From a checkpoint of a small transformer trained on Wikipedia: LayerNorm before each block, 109M tokens.
Each number is 128 + 24 x the weight over the matrix's rms, rounded and kept within 0 to 255. Layers, rows and columns count from 0. Numbers have three digits each.

# layer 9 MLP down (transposed), 384x96, rms 0.244, rows 128-200, columns 0-95
154137150115141136136122141151160127131100119147109113139095128116165191137118144083132164150110095075118129119149095089139132104111115102130136090175123131103141133128089073129142166098146127096170080132111167141134171134106114098088139115092111102087075098141157152096111125149110166167
114148145110097104078165137127147122113142138103134095106152125128137150131157148115122124149130130111100122116124142110094115159154094156151102155175132153119091120144120104137115134129163129107094070108117129072134116163144097134145163131137122135161085142129174084079141127142132146131
091147171162146117130150131111126110132166124169122164128128112088130112130092142139110124161129134102139134203089038125111145182120119142156113109163145160129158122139143137126140134138132169092146159081182142140070106095150162091128113160157083129141147137103085087124139142119150077176
142163091162164154149151127137118143158103115117146122119145085117157128132120148119105140108143119097143122135136164167135107177133146115116127159117142134115118102159138124134161122153108123119097131130086126162112126149114116141168109132159137165147171171096121152119150113137154118118
109111161118129085164129110123152167130143117102094148143169128132176157153147146109092085147096080096139158123067123140152116186132099100134137156132103169119158186172112136120162108123139153178117092096104124133096097119149150096134178095130138097137115137129133096133131156145090154106
120135110135128152132150128119143137123114110138076138113090147096126123066110145121117115146149131135152145124142165120140133112181154140087123155092142092134104086148101122091152147126121066082142140122175086113136115148104158147109106119145113102117143138125123128147113136115125091116
113165104132124114112110127131099154144125108109126106134117111095171108148116120129135181159128127129137114151152129154154163150102150095141153109112122137121117141121083143115137130130107151126117137115110117143093125128132116137125141149166112118070123145127132116132090160124149148146
083141100091118127101105111138121124139100117096129133136108130147102107137133156140136150132115148154116120150128146124152140119114130143141132124126141115141135123135151162127110140146133109116111165116140104074145112136132135094121130127113098096125120123135159140124178154139123114119
100093110089121129114128112130133114104128144135124158137054144115127109120126119124121097119103110149121130168124147114114133120130115117109130126138156143117119132092111125095135119113147102128131147125096125137156114111140171140147114086160121125138080143125107173087145123127167148178
109147158130159123099139139113125137139140105114115164112137089140107111134128135142145180152102102148093138132132134132161132129128147126093123130133122151131146168131107106178143127145153112140144114161119125114154131105137127144116115152131120116120104130097134131179104114116143120095
134124131143120138138124148126086141135150129136137120107139111110135150123117128142143148113131076128132112164118123124113130141114132137131104087140140119117134125118120131113123103128111123150127103119125122129145150135128133129122118110142130137118096126103137121133076143131133127120
157159149103140153144099140140096137136115135133168114136121070116169166150102124152132142125115123173146113173134138107122155120131214143112176132109096153097143128124120139138133113156114084106106120075146147162115107109094147110090131116165190123087118142153140167105085161147155135126
130162142122107092075155126110141159152111130136158098126145137119140139121182116176141140116161150145133141127109118152103118127065154146122089138117138150119138142142116128142137117148134128155128145145085090100096122121178124111091172130125098137095172167115111112153100121126084111161
148123135126109060083129158143149127143103095143108139126150135084128137132146091160110130074130143134112117122166140152102108110103154119094143114123110108161157142138141145147123134141118106137128125135114110138119121112133132144132094159099100095124137119127130095156130132121155130141
123094118122127118133108106120150101137129152112107139157110106130104133142114144096133119144142128150123141101118145117146117097148129120139125114144080132123120144120115119164153134164135109118133163149120158125143101120123115113138127112108123110102133131152149143133127123110123123122
127087148091133115116085128157131116101116102129084082105171173118154145118078158119110149140181157139127111118096083153154166089183143099122065120139141126151103056111082079134133153127118080163104110096134148146139167158079123160122121151164167153096134130115186109146117121141091176093
084112120109089141113139050167125131070133108083117060107092132141139112144094138096165136152120067105135137113113170121141110129117151134116141164155129142139115131198121116091124156101163120113166105136173111147104062154129161117160128170133105124143161124144124081124150109136132143172
141138136172187091129141108115091142149115169156095113130186107099140125126106135161136155117138149131149137132124051163097105175149090124113080096076141087176151122122137160139125091151086132128073138147140127097198141115141112167130180125126129119135104152079111115086165143116109092145
140149057170151141156162145089155151112111083126128096083130147155111141122104125110139160134068152144152079147117090127094116147111169174102092116153164123173197139118129107096114128131135145114098171138115134130123073138111099076101130120164137134144117117172153176156185092097142071102
091138159151148166136076150111100167083115074191099120106056122140148156144118132102121150118135079128144119130151161089140135117102162116155142093169124112131135100136098142097094162128112087142127124079139070148144136146143120134161094120125131119084147113137154160125155125101096078102
144125130155109188123119121119126108136118142130146146083095156115131119103135125157144150132100131117114127151158140084141184172120125133118109112135121114068162126134120117109132132126151109196139130133063155149135155096145191131176105158100118143113084164133153143130124138106129169160
148160118124126099127146106121100159132213111144080122121097083096140128156146122142084156134137088118137198162167081146099136106172122110122055161178168129107104137107110119077078160131074111181080162151146174186145093151087136134147151182115135108107145143102161083099119129121121097145
147162083123121071132157145148112105120143078104101158096082129150111118113132141118093112131127130146152157112126115117141123105121107152119150133088151123119147147143109130131124123173113123163127182122144113113085115122115113114151120105144109118125127144136125137119167132136135107117
162165107145134111116133154131235125124102125098141141130152122127122171135125129129119150111122106108153136113107093164138143123124090176171133110117135084164119128104109105136130130139138171120128197129064130113114161146126094128173134140132135120100119134146124146158097095106127111150
117097106139111121147184117095185124115102156193120092145161129148144151153120106162124137116114085128111116126107127100116136096137106162127082096143087124096167116103130110129167114126137118168173073144125123139131112130112132120158150145148147180114102119133135154147090128105060129148
148118153127153108124148126086105130096111102121118126178119162126142142120122129177147116142123126131129116137107086165092162153105141118139116131135144135120122116138149115120116124129133113184110098099143162131132144128122120148120146146181117145108126113144108098151102121117145148118
085132143148133094119104088119124159084144133103118137128113140185096088137107131115152096131088103133101179155129112142107120109126187115141144146099129147114083141141151113125109145146156104165088151105129112073136158090092110125131149118097116103124153102129100094121107139077118131106
093151116129093146135147112156142115132090123121107153119127121110122132132100141111127126121136108150133108130100119124129121108135129128095122140098144123141103143113094125127136148123141101099121158141152107120129082113146100117103114138153128151109115164115100113105151118124123140112
128061136082109088111094109129141140121116102140153153145159121152110088130150134139106110113156110151091118182136138128115150152160156151150113129146128125131130133093109119126131117153144101137122075110127088105170130126132103115099157121116126137144118165151116101099137117147144141125
115135130170114112138131102143111113153117187152130096133159113150148158137121118158075088135136122072137111131156125111080124112123149147166120141144143128083124119150120176120117131163110106151107140116147114149139104136159159127134131164093137121137151057161114082142154127149127140115
152131129135148137094117088116102137118132149132155137088088159121119141102122136091138118108107123172120146148109125081140120132147153140114078127116130105092128106096139134155102122108135100140167108132116160103117159114123124118118156158124139127107116128112190142127140105106156122132
143149122145138081139133130099130125129146039150120127138121145129175113159205084185143137124123132131118158140129122152168149125141162141135145125126146111151164115130093133123088079147151105144134121096146132089103119108134128119148129148144157112077081116096147099123135106141159147124
094108118111154150159168149102094090137133086114148120113115135140105133134178149133135134129161098134117110132148120145112115111113131116144078127141159153132111128139123123081118161151150112120128124110116106125138113132130127117132124102120101144147142142128122106134152149122152108144
068115119138127137104100145101125141139107123128132150092095151127122119087137130103128156132142181160131124127192138155140116175121117149115113151101150127131128103126137111110087133135099105112110151122131122116133117122122131155118124147179118113132117143137120161155140127128134114133
132093130129122125114101138116166123125141151119110162162141111102098131132137107093109121111077119139109127117142132118085121147142145097121115131135128122138153097127132122110135172145107136119111129150103104099127139134129150155115126120133115094140121130147132146122152137106169160107
177145184129089134119103133103122089065167145165106110103147134172161116173114149066088131138169067161097129110106132168140146134110108103123127088144097134113183120117113092107149091130140120149124069153138096129146072145138108170105200136139152139115126129139117126171075142116129135112
138101075146106102145132083083112138112152118126071103144145139138075139107170145132112125153114137116098099186173106138143163142154146106059080142136153170087079120160094154111126152116130155159148123135127174102101137098136144131153127147131160151150096140099160125148159141115151118111
117115135147117147130118125138099130096107118096100170103148089104131141077116163084161117156131147091138094124114087132128130158087174152174176079120140113066141111142088126103181126067143156110148115122081165159143110115096118107071141163133126057106114112133132100140087155158120170162
117085131101125099144113097143116127102155125112070134145134131148118147117105148138093110141122163110166079156119114129112114102107145133112138142117123112149093117171117140127148168143138115122100149129097146188147092129120143155155145155108115101113161122168115119147088116117176154084
136130132104133175123137080153152117127129131106119130103110136100127080132161136109140142117165092124099151109139138141145125137112132115120152181116160131130145088134127116117146096159158125089105127178137123125117154115121099080107129151068112111102125127134103091151156076136076153139
087105141114180102126134175112181136160156142098125131131144141168130114105142151138148134141151142158180135176186095114133126129124136092143151148160135126158164151139153116147136129149135145148109191141144137128092174168153158133156120159135126152149112135160136158096157207173148111142
104143180121103136105136112156125126162111117192186108106074141126141139108114120082079156096141190122128146159151143133107111123090113117090111142125137148095190124070101111124147129120084163116130101156127124178123136092197128091118064078112145135104112152082118175131124151148155152143
071134105125180129125142150167133099096157122165140157161122149112097120143137163147123137117115130161144141129145173110125154090152141121132067144137112130179113138118131119149080101154116114131135141075149131125150113152110120108150116157115174101180143138152130159108148100168125119134
117116113138134126133148123131128121113121089090131160153128117139103132104121139099125142137122120140119134126139116143167129162102155113101181148107148138141136127128100107141146152128126137114144118141112139133138116111141125110100159129158129117114103129123109112118138139095121117120
069151099120120140120081145115132138117104151095129111116066154156149073155086112161133119145091075149100106176091132122169087116103156115098133169151161122151095106119159154184172116096172136121093146080143135139129089135116100154120111147127133137098151105070152128111126044134106131125
122088127088140148152130110147156146126115134108166093081107121140130125171148129102120137083136069141114121116134141124162117160108119133152135087133153110118116167120156122135153133172094141113129147096156088164150110111171199108116106121099134126115094123149121138135140129162106120094
115132103138122142118134098090105145168126123140156152127136124130145126116130118132116164170154136144124164110124154155175136169130149100123179140102118132193115147124155121128150136142094109151116134134119077117138120156144142147116144118156144137108114142141145133130092134117121161118
173123151119165113136153107131151135126159179173168146144148195114107139140171107142147111103154084126163135153085143139103146133107115178098154134136142156109140135156142139123075139123171188151130102161126152088102149077130127173158109107075171164143187082141166146144150141147155127141
173127137127158162114067130141128087125105114126107143158141118108138095120100103154083141134145158150170168121131125097112180118184100183149078151168126131208127121119132105108095136138169188100119143093150109055082171096121178163150111102136152150098157129126138087137102118157134113132
118110103116102160126112107135129126133096128093117143109135087137165128096124157109103111123140160143145117120141138117145141152151106135119141149125120135140114142127124116145113137143116093122140150126115124166132130105120115115128114142140132116119125134149159107130115172099117116145
098122116138140128128074148123108155123097105145125102152182165123142110124156169131129109102134111135159094099126113117130132095185117142148143123128127185176137169090165121154114102126185147120128160098166108104133128132102084126189150096164131144100135120143099108128142106136086152140
092086129153121112109124160161125118163137086157099139113162103085137116170174098130169157096173100116151129154108112121160126106152079146126078086142089155125154094112109113120182131125084109127143101143140101138095120116097111131108159085135134154162108120103089124107143088147094124147
135163153167124176148140173132141139112118116077119129112144141116110143162114137115163103148116072142152126166120137110121134138141120146138102148122161081141085127156073091108123144121154133103156129122111170114140094101147134121127172130127121132193144166133155151163105100101153137128
128140184149147111148138162148144138183150114175173120132149097124157136137156172087138141131129098129118138122164118138143159085148133124139099088100086121198173134122132134132126135168147107138160134124162078125127086161091103141159107124111177124151162121135122148135099117137185137150
129160089115151118137086093112190181142124105094084083166178116134140066129163111077110142170134143177146133077069092181130163136138135135144114137133137120151099137121146118129175118135169187147161088126168119107120133123127142136124161109139126125107134118129125086134157125086151120119
145108136125143102092142121115138107150140153115144143126132143138114162150135110134131075103148126121146131095104141136086124131132113136117146152116128110104134128108146122130111096111167159124121128140098113100084127102126123141125090121062133133137164121143129130108129116139099139130
163141153136142166180116122066129162159143110124067159109122126115147120138143139130122104131164141186114102114124154137142155074158114177145107112068173145193118140178157142090106113159135133134094144134125141150124128138170120143090127177120139125147144101093106107134106172117114096124
144107085119153109122136152118121151143138114147186114141104185096120126131097150154151098116116157095151106175177102079130109124084114146104108134153170133133096162146111121132135134109149095105109112129149149134135105064151127089120120153154116136096170124105090116147050128131107115103
160094128129119164143143087106093114131097156129164126136114137152132094152095146093130072136144105143128180124167141176155131127145092113175089158148129157144112114073200132141105083143110139101169101180133140149074146127090114131078125100085137143120158136148109140128113171139130136120
132110159117078165126132134123070170198100095129168174127177099114167176095137116143132168142113108123100117146074115065170103127121135161153093125093127169118091130111099134111147092090151128110136067120146156131111122145129091156175135149150126130110100114113149115090110125128112147100
126125098149118147094106110129098145139116172142128152114135114131127113077114128137110139136108119148137131167131151116133132128173090118095136072129117086116123109135113106111125129114110135119101151135150095161155113134114163131125136133105122115161154144126157103145123097125185127130
138109121125145100124111142146125097124108197115158131140133124134111133130139078145121140117130139135118133119137167086138146061120133106144160144145117085085103167133147133155155139122104074162114181151137116116119125118097106110160143179090147139122187151181134135135150128103139115150
105145085129142159111125115140158137131120142117124163123130115123137130119123155109112144127132150149139121125144158146180138142136127118090145145098119151132109129122116138123130125151112126088132108146125100135137124118108107107110151147135120111135129168112144156118160138125106133128
109104098150147127114146134085126127149112139124118170172116087117123147134104177125128132102155104145115142079132135129165119125134144125125140144137125113132138134120126113140134170142116133110125125145154110162151115126143108133132124129129098108145102161141138133123178100133104109135
185102146138136157085143134111131144122140126072139152174137070150148105099138149095148129110173114129120152135098096138123147099116151134128104126114126144141154107173126146117168134114140138137090097128121171132144126119131151096143123119134115157142154126114117093146189114117095110155
077163098147147098118109139194145137139092150106132150113094134133117121121122145132112136127143115114132128143132130164131141131153135132112129152112163113129144116118129136151140136166111093137089137121151133143112133128131117151090135128113094138160130121120147156115102104145112156110
095158142151155156131082119130173148135149167133126164138145117133114129078116105157119151109130152145119103119159136103137167084164136123145157133123120144141178145151099151123095151149151163123105169121133144141127140122126139141117140133044094094105181131111153131129134125110108116121
153117134100133116183130101159176133144111162132136096128145098139138146129167154100125117088116141185175051047109136093164098108134095128155118156146109159143149135107073126113143149097092130133129136123138138129089115169121137152125114126117121133122106144100100127139125168145140125138
176121123148103172119138103148107169119107116114113158117105092090132087153156121088109133131104121150122097158097132166148121126131144150164101138145166125100133133125099129148119086161146171124129122111084138093087114090130128137166130166098179103113167143124156112084140158115112127115
111099145145135118115150146123129115165124191159162120110119134154142145138109156064183125124133105142084125161137154107091132143134129144099119168083102073120132112102125116080134128111160081139095113128138133134156093114166103099131155136128102176135100117123135111136105115123172114137
130152114153106140130114149101122133163155116127163133131142127101166140162137109144089117143154121111159141100138174087140162109082104105143119115167131117149140142118121138132142131178120121145103103121110151151167161150120124167148082158134132124143118092161157117131125070145110143073
160103108155118106129133103135094126140100137145123135070178128083164135100149165138137132135099145177140109133106101122142116140135148109129178141105133101134133116113121171120111134146131089095104112168138154147096143086098140119101146144139128118158123161107142103103170154156180150147
108109138102112119167125134133096117158161117175128147119148103147116146196137120086179116176120134112147093114128039119082096115089130145127108132094155140155108107134076137139125156116119097088139112123190177113148121126130113105112093117105135084159134125110142159141138084176163176133
# layer 9 MLP up, 384x96, rms 0.233, rows 129-200, columns 0-95
108134149086186133092131156141128113083110185084135123139119152121118147110167126106158132127140130154117112185119143137198130128116148128103112118105141138154142116123129155122090118069119155158148168092172083143111096133123146142136140130107121201106120159114088144110107118146112127135
091092117110157164079109113149136170182083146138119139096135078098095121119124114148139132152134132120100105105175116155171121133126125130087133098107119157089134179141138132161094120142162116127138119130137142107126146133119144159129131074147097136102136111099136150134158122116135111140
095138148120107101151114116099103114149115149147120145129139123130143154129136111128089177097149156129085130132115106119087122093125129158082129126154104137135127102083137113116112105110111086149120143105140108129121126113115099199127155121137126108164097089090171133145118144123132118151
172132128127122158161137137124141138103110148135128065136085159118093075154120156112131105137169079180103155151105143119097091080163163138101077130110139169151080118141138140142115107137108148146103103136148125175120147160139144151080114138116102136133169104063157139102152120093157135111
109090160103137131109109132123173148133138104178147101104136141107115123152133156155106128139159124142149104105085151096080120112097165093118128153113101115112144117168150123117132094123063112117115104170136137103120140111130181121143104118145133110116105129129121169113124099102131154087
127083110139134135104169141122135123140145135117122124125148125129129124127121128130110092112135092151119123127100163140091101131130106145138130162139148083110158137151101145122153117128122129127127126136146153158156123103122157113140113090099172139124114117104117110152127153121127113126
098154143150123114141141135145120095129140148130143082134150098117116163059091133115146133096098110087148107111108161129140123157119112142150081108108112147089146138105119095098179100134155110133111132143104122167100145110164120171126122119116127164103142126111157107159135118162136138112
124137129152135114178158089130143118135140123143135127109132112151107101142106155119131125124117108149119162166129114152127097127114131158075166111154078130154106132141123170115131159114109078113130124136146110140110131125146122124099080132118148103129133144101128133169134137114086145098
126165132117116107120126128107147125153147139149140122125155101124130091129157162127112078131127072126100146123103146073129135126153162161144120126130105161144118128149132138124123122119121085144151155125135117091108145102132144139103140159119133128086126087121118126093132123130106157128
135128136129162129154140121122152140128124130083117115115148154155135129136136139107112139133125111118127101106124127127123113101123144113134121137143152147132108134155135133153143105111127125113118109113093137150136137134132119118138148120074105111158160103121131124133135112118111145128
123135096189127140083147120141100139121177144124104113112129159124095091136130100101101151146110123152128139089144144140132099112105061169139110116146114113113132118148150142123146089108133166101137078129112143132156148131150119146172143124135136105142153089116134097173170133141117101168
118117152126144144151107125150129100125077134153143171146153120141140105137124128152120139122135127112140121125155135100120119130142102130195131099146124155132129109102139107155112107097127194080124127123145166138063116089139118133145121131154125121107135111074143135080120109102186123108
099156116116117171126098103119126119141173126134154094136137162173094121134095138083105075133186054114146140110123113130121136099131094103135093103145127196090123089101134088120109116111134153101122155121137141123152158148115125095167139089139155174113147143101135162140144144157098159113
110130136128124145125123120155165170106080121139142108145142115103108134103129144098119119158131139095145128132121125103104123141087142118167125117157126160121123082102164112165159116106125128118089121133117105097093158146089111129138087138145133137110135151145154115134101130148113121153
140126110133124122143155206132121118113182102111156121106114102126123123121170134107115099105100147103120136121154151094151130118108126183128164163160129174129146123113117096172103138135101147096165102117134125162151154091131092112166100124114116139106097127120084056164129136118150110164
132155153107168121129136125170180099158171123092093089116123094117113143102124133138132136141146122109124125132134141098141135127104119141127118101126109109094151112105122181098080182122153106101121129131120127129157081107151182124152140125083128137106135146130128088155084150137152133141
088152113133143140114107148162107160121149126110132139122181112097063127175136125143103085151113128086137126154119100118108126133103146126063137122122144082144117128108139132176115093142120101099049149157109138169156128129121117170162130150114112151191148098137116120177101129121114077096
133108156141146109131132179130129080113160111121158125152119116152135137108131108104091155156143118129127112124128146119122096145110096150113078119155107142081153186123103130075099143128144140077130178162149138125109072136135118139154160138139128138140138091123126164203134154143145140075
123130097125086108068124151120117130134123156169095097144170126134169145116124097153144114122135105106149143148156109104127126137107118121147102159146189170119144141103181107143116147132140154052080123130132159152160143132116146149095053089117137175114085111157122194131155131185146158138
138122130079141116115141156092136117156158143138106148127136134114118161102162125067154111116123112124109086097177149149118154098081105127132132100124124148157127120163138145142143159155110092114093151169093082163136102120175175138141148126120084140120126121123123107157106136125174092129
130112119129110099108129156138139126103097200137149156162112165159108160087139177151089155101126141140126101139122073160062130144097190077139125108130124111158131130171165120166138133163103142117160115184168127120132138123157100117100152101114137126112151102129143146082110128080129111099
139122135101105137092118114090149148092140129149123100133131131114116115166122137155138123135183127112149183129166155106101111153110112127136123077103118170142088138120111154136112144091116141103127097142109105103142170090121126113142143155132141127167106086107071138123127119128119126113
127133117113137131114129136110120141102131116120104112109125144107114107156142075126124140177125095146093156132123158125104110142129160142154104139115145146088135087098114086102126120140159090100132147143096144132155204142064105128060071162118129160152113130177128098130126143115187137108
129129154134111094164120164177121157173149103121167122142136156110115101123138145132172095175157141157139068153130080109164151105119089167110074091163128166161103161138133148171111130151122109116149162111190106135113152119083098113076129097103114161124144105145100145081155119084121124061
132110132118145131125104136114098134113181116139131102085130117129159126129109099120101131129094134110160153131110131124123135097110146139119135114151118128137148132104168164150125131127143146120160134159132123106101107099117157144125107087108160158143138124107130119088125195133133126126
124115106122090128133114099192111105147146136144108123111139118079144169150131097104154106174139146140152123085142136112108123128137083167114161113122103143153085148124121154109115120110125140108101091124136118149133079140171114124117132132112156108128092103158126148139115133147178103188
121111135124162132115099135157126095114139156096130135111101181110151113216098120118147144099108118139109104101142134148140161129144165155096087126071153147130120130116123096116111105105133094152171163152115124112118132119149117117123142124132138138119109082108110103134141144112107175151
148143110146148097129086120142130128109127140107122114141129125061116111164145135136120118149168120154118151111086104139166091129130129144109087149115129098117175185181097127120148110132134142122106131111126179119127130114139145106137132126111127149151115122130165143145170109128151139128
112114142112160171132159083133150121105107147075130096120122141136089113122166140092147145122151099155084149155096098168115160165148086132112105195093140143111147118145051130127165098113072149097167156068082096127135145166130090163094155107118134158125095151090139149140140157138119132155
114121142123118138135108176138138170125122132089110109100124133155143147110126167114123106142175102131124096087109096144139117114112129130105132137160121135127144178141109141107122111130142151104113159159120101131111158125116114175117146129138117094114140133133110133122162122113152166126
104159131131114149135115136154115120091144096147114132143098125124111131129134173112119127125114143179159130144106161160121170102113102133112145156149125121087074105101133075159117126125105155194132092127128116145083124153143149160087134114106147154147097137136171113153172156128129137113
154105107155142133080151108137128162143112138131131146102103126105112148077112122154142108099136119120115153148123147110160121159145129117148144093121098125122140117103098112188092114101103137121149101134109141128159130122152118103147147126133169080120164127121119115166063139112137146103
138102108149132118180119109157125122088072150115119087165178108114147131152117128140160163093167165115145153111118112097112119101114110146099123149127138130115129118132149134155127110101133158155115130129095139150080106157117134138143135124114129125144104098157115120096084146133095081118
109174182118122125117130121188128114114171119146112091129117137124126114147126138148132102136144099152140099130081118145155116146131104117152125122076109146104128134132105099104133127149181079148118150125132112112166131129116086138128127167137147191117148107146141107109103167135104098123
111121109144143114174095109133102163127118060152151108093128140097100115106149117107137054134098161128115073156179108080099155170153095142103149140146145130080072158126117097144144156112133138117125113103118130134126147111161110099139139132161147137125122084147172112148190134132162121173
109104126115173157157085173154141143132117114140154131137097153104101137102174093164131149182122151166148147111082137077197116105173133126174137121142099126110148108176113114102139141157126150112178108090122124108151154111066139109132133098101112161135126115157109096146156158130124136126
112126070153144092102135130120140105133134096137148151143126093159074153120152132102119171174166133120105107147117148130119147085139087130148128110126107168143151104084113120139071122131107107119135131097114120132149134101140114113123169137127103192120107094112129114109138180133120129158
155138147144114115170144149094125102090098140139177126123131133157156151136154107090134134094142136151103149113127126088141176159110109117122125077147144172120147165119101107106152172160134176117079158157140165141115146140118118076090142112111161138080114104144138115138168109092138113122
146118149123116147095164128106153193082102116135134098106128141121106161106113127131115193179141155133158114190161162097133120115094137150133110103148114109110116065147153109091157161115136122154095163141144152114154124061124103108128147137138168164130118093131136151120139143112126123090
161132116132151134095179127121105119118129120158096092125098115146120124162146145104134133129125104127143112123147098118113142099120131137151152106125161100138118109128159136118137113172151109113118140133150092090140090099145098113128124100137121138189166112125138090163123158104108122107
148131098112126122123102117142168128121144091112070126092147157140093111107115155090147151132116164122129124135152144105096111180102136191113150125124113109149145106152112130151069102105150149128124090165127140155132179151112118179102117116111070121176101172108136096140101105181122108155
134163142101122109154171145087097183156167182123121115098130139139137145108150111116148102122150104130095191122148147120139142130116139136137136124094128163068111115132089117149113139110097128106116114167109084129154113149116165148121144150119168133129093122120072122121146090170155135114
160126100144091110114117170134109116119119150141164106136134109179098125151127071133129131103137113140086181120172094126119132120082082112137083131143116111131160134122116110131116119118113116129113117110146141130148135137145126146145159168094135146123143124170108131150157143163128102118
110199098150140133135157125096114122148097123111130138092155112194116100136169160157116155095143080161094121123090161112118129132113115152142094144094093157111141142145110136197112117131102152144151107142177161132130152108108172147106168167147135120117142106107142146178121137087105129078
081100121121153127107167145152128106122140109135142143128114081099126136137138165157117101108155133184117114129164112179106136094139180165133144132140091169156157126145147128115114144125144105102141076132111115100114154130088106122122106114113129118150146149144151114129103077104085174143
113162142135153149108135133198109124115118128119121119116134169132114130128123120122141110157150147133086129157124125130088146117161146106142133108169090125127156139111109100138143127159151144148130091123094145104086135139148116083123097131139092115141150103100150135138148142120126165145
092160093145103150107108177160135129143088103095119113131132103133127129131088126149153156143113136123129144093155109108158125119124135093124127121109107136132111127118131126126176126149095083116136179127139106155178113151142112098127131168164090103118085166134120145124141107136116148130
131112136132165168167138085084096122132177190140087108148075103109131147149179140129189157148162126130147121097162146110183118141135117162129104054092076134141115122098130160120113109133154103057157145129137126121152094106147119146150091118105164128160153133126138133112099154138120079113
100087133141148132137097146156145113139113112125162137145082096137138104103127118143116141111137121091174122099128139154135120133129153132099121174144105147150122148162153146117095105119143075121161123097130134128089138131123144147115118155154126129143139103143176146158112167117108128140
112168160091106120130159149168146116105130133142116185115115133088130145121115140109143153115115126084145161109083149099083154137085140130106166118134115095091152120151084138121131048159118120123131108145153114133147142141108117088068121130139125151107177144107130139173096167118138123129
152128130107142127136143115099096167126082160099072124106138127126110156123075163120135109118089149147106170111113116105123128194105139099120175134133129113166076126138105142111125150111155147100058161120108100127115173147153101153139129155120194140087122132141124139103131181120137130136
134065091099093121083161118124128107151136111157130140087138180134133137139157122132136174156153136155119115149129112149132107161180104109143144102149113120098141100088125125159115091115129114119109139131127091122110142113155110203138129130126146150078137120106159127116111124158138152133
122133079156156157151136126131135165128123130169170120146097117139114127124137122134118120127131123138131089129145101127083140122147127181109107100143152160099120108134065168112150095136117154104118125136068168117138123135143125137139121139132149161183105100134153151152173158075128126126
098117132117127162094136116145112115108137112170122160121190115139132121135085162171152125093112096150118181125187136044119115094097091084144165072144064144140131104160143182130062119125108118108119134139093140144126133117125146142148103113122171109137142122138134087161137130139108115160
099158128126118135155127138143128138132101136130112106143125131079133115076113129133155151127166156133151119116119118103165140102126127139117100127126124158134147153140124146125159140104107166135122154110147081108108113148117126183128152128202135149096079133115124141109101143124170114141
158131149109111124115167126110142143129115131125092113123120132126128120126167106132083186094155137093100088158148103097094124113150103071092120125092135109184129097109078164139115160195130150125117134142119109157119126151123096141098169134083120155164137125161133090117125163125130096110
129087146119147149120105152173132112139142125131099120135115126101107121124155109114104137138105099124109194129102137127104147132151147100105141108143106143179149132127090140108140117135087134143114122152094068119122168164140137182105128137095167138162121070134124144150141138132142078135
111154147133129154131135142118086107169121108131135099119133124134102129139183156086098133127099140170097120108127121156099166117153156163070152134071109167134146130156144090108122143167145149137085137143135142127072087126102181112145117143139151136124097136165115112128144146101147126145
128118132152142148131103098089148114088094136171114123079107133092141187115129132161170139118154106148118139147127103113116122128111116149167158092120142136162147132165137145137118132129080118110103136108126111135137161138164187169147148088070134144132140139182114077144186141086099069138
150124120074184120121144139111118109148136102134154103166124139164090136119116147117108110135167127143099132110133133141134107140062155129166125134154130101143143104147139127140151120144104155126117138157143144115143109110131150080148114108111117152123117100119093169146122138156091101164
139139123138113136130137113160148134045129099101173159125132067148114142125155129127182132132137129138131140128095132120152196104127105153076172130140126096115132072118126161089133110153139120108127120125147106182142135140139112095139111141114143126143117134121154122115110116115143140191
095155141139147151140148108100160119125112138180153111134146095114173127131110141136140124112096164109155167127123161114098129114184160135123145155130150186178099133171103077113172103141123120149138107127112107100091156081126132136117088115131126120147123108152150166115113128101129160152
150144128111127104082132147089144127129126115120126115129177179144105134095121098148143110085109163199158151138128106137122148104132128144137100159129077161078129136141096131098115089145121148126117116118140121171127133142143151076130142127128157145098129103088119100112121140141114142095
094133121087100086115131113168150128132164123109165111129173131097118166105129119120132139157078058122107131106124134052176102102127133097146128149123114122113121123163118109152137132130140127146094161171115154152122142144106152130139162136062109136122147113117168124100120110094108141137
173130094106105143142118108101129116116170148137135136170120130136132099134112105164152114138149114169143119114111136110125123114166128111134133108130086139133112131125152150094125152126141145129130113147181175132133163125142135137102096104149167124103116132143115077138133171109120137121
152106131093101103157159186109109151124082145120145123110103166136094103137112141128146094185120139153129146096083115112118089162105124099129131106134122106112114125092113090120165127110117096170169147144144120109113140137172099149145121127168155170110094091094128147112166144187150133131
119106123141090158096133160110144136148172154121149146061131129092102166125117101125110183112128113098070143095102131142131099141138153130138129137139104148134184146130133110129101158135108173091110117118134157125155169128133122113139143114110146140128103142132161140104134130113200113095
106085115118152123149154165116093094161139124131123155124105114109106170122163068132142129112152123140117119110164107093114116130102144129113146097116133134102114121140121142128122159120105111117102154175164123132166105144137144128143147133108091116137173123115148163160094095137129144135
114174119144134095148178127134084147100110088149100159149172108149096133142098179116117115164153106161143131138121122118114117139128124119084146136119144129132133148145128108151114141139154166104124153093105144122112127108132131112123120134122132160141147132140098154110116134117129106117
137102084127150113134112107139149148147077131134115117136137138155125111102111118121119125168113155100140115126123079110120124149152212117139167148117139108129139099121117150119141102109167125148111110106178131100106069079143056132128117120123152151103079130125128104134146178094154138125
165122136144130102113160141124143130129149148085111170129090127132119103089120117134134163141139102129126104112084125108127101113136132150144115121149144137119147126218162109079114142158148139125177130112157106118195160141147144148133142067124111170072137104144125101118131096108122114087
086094101094139159128132138130082151154145122129141144115149073138138136181135132137120097114127162137142104127110123118100095051106090127138126146134078151154147167131120137164107144145123156110106184143169151156139126122134110151152060162119101121128116092143162166181160115113087115136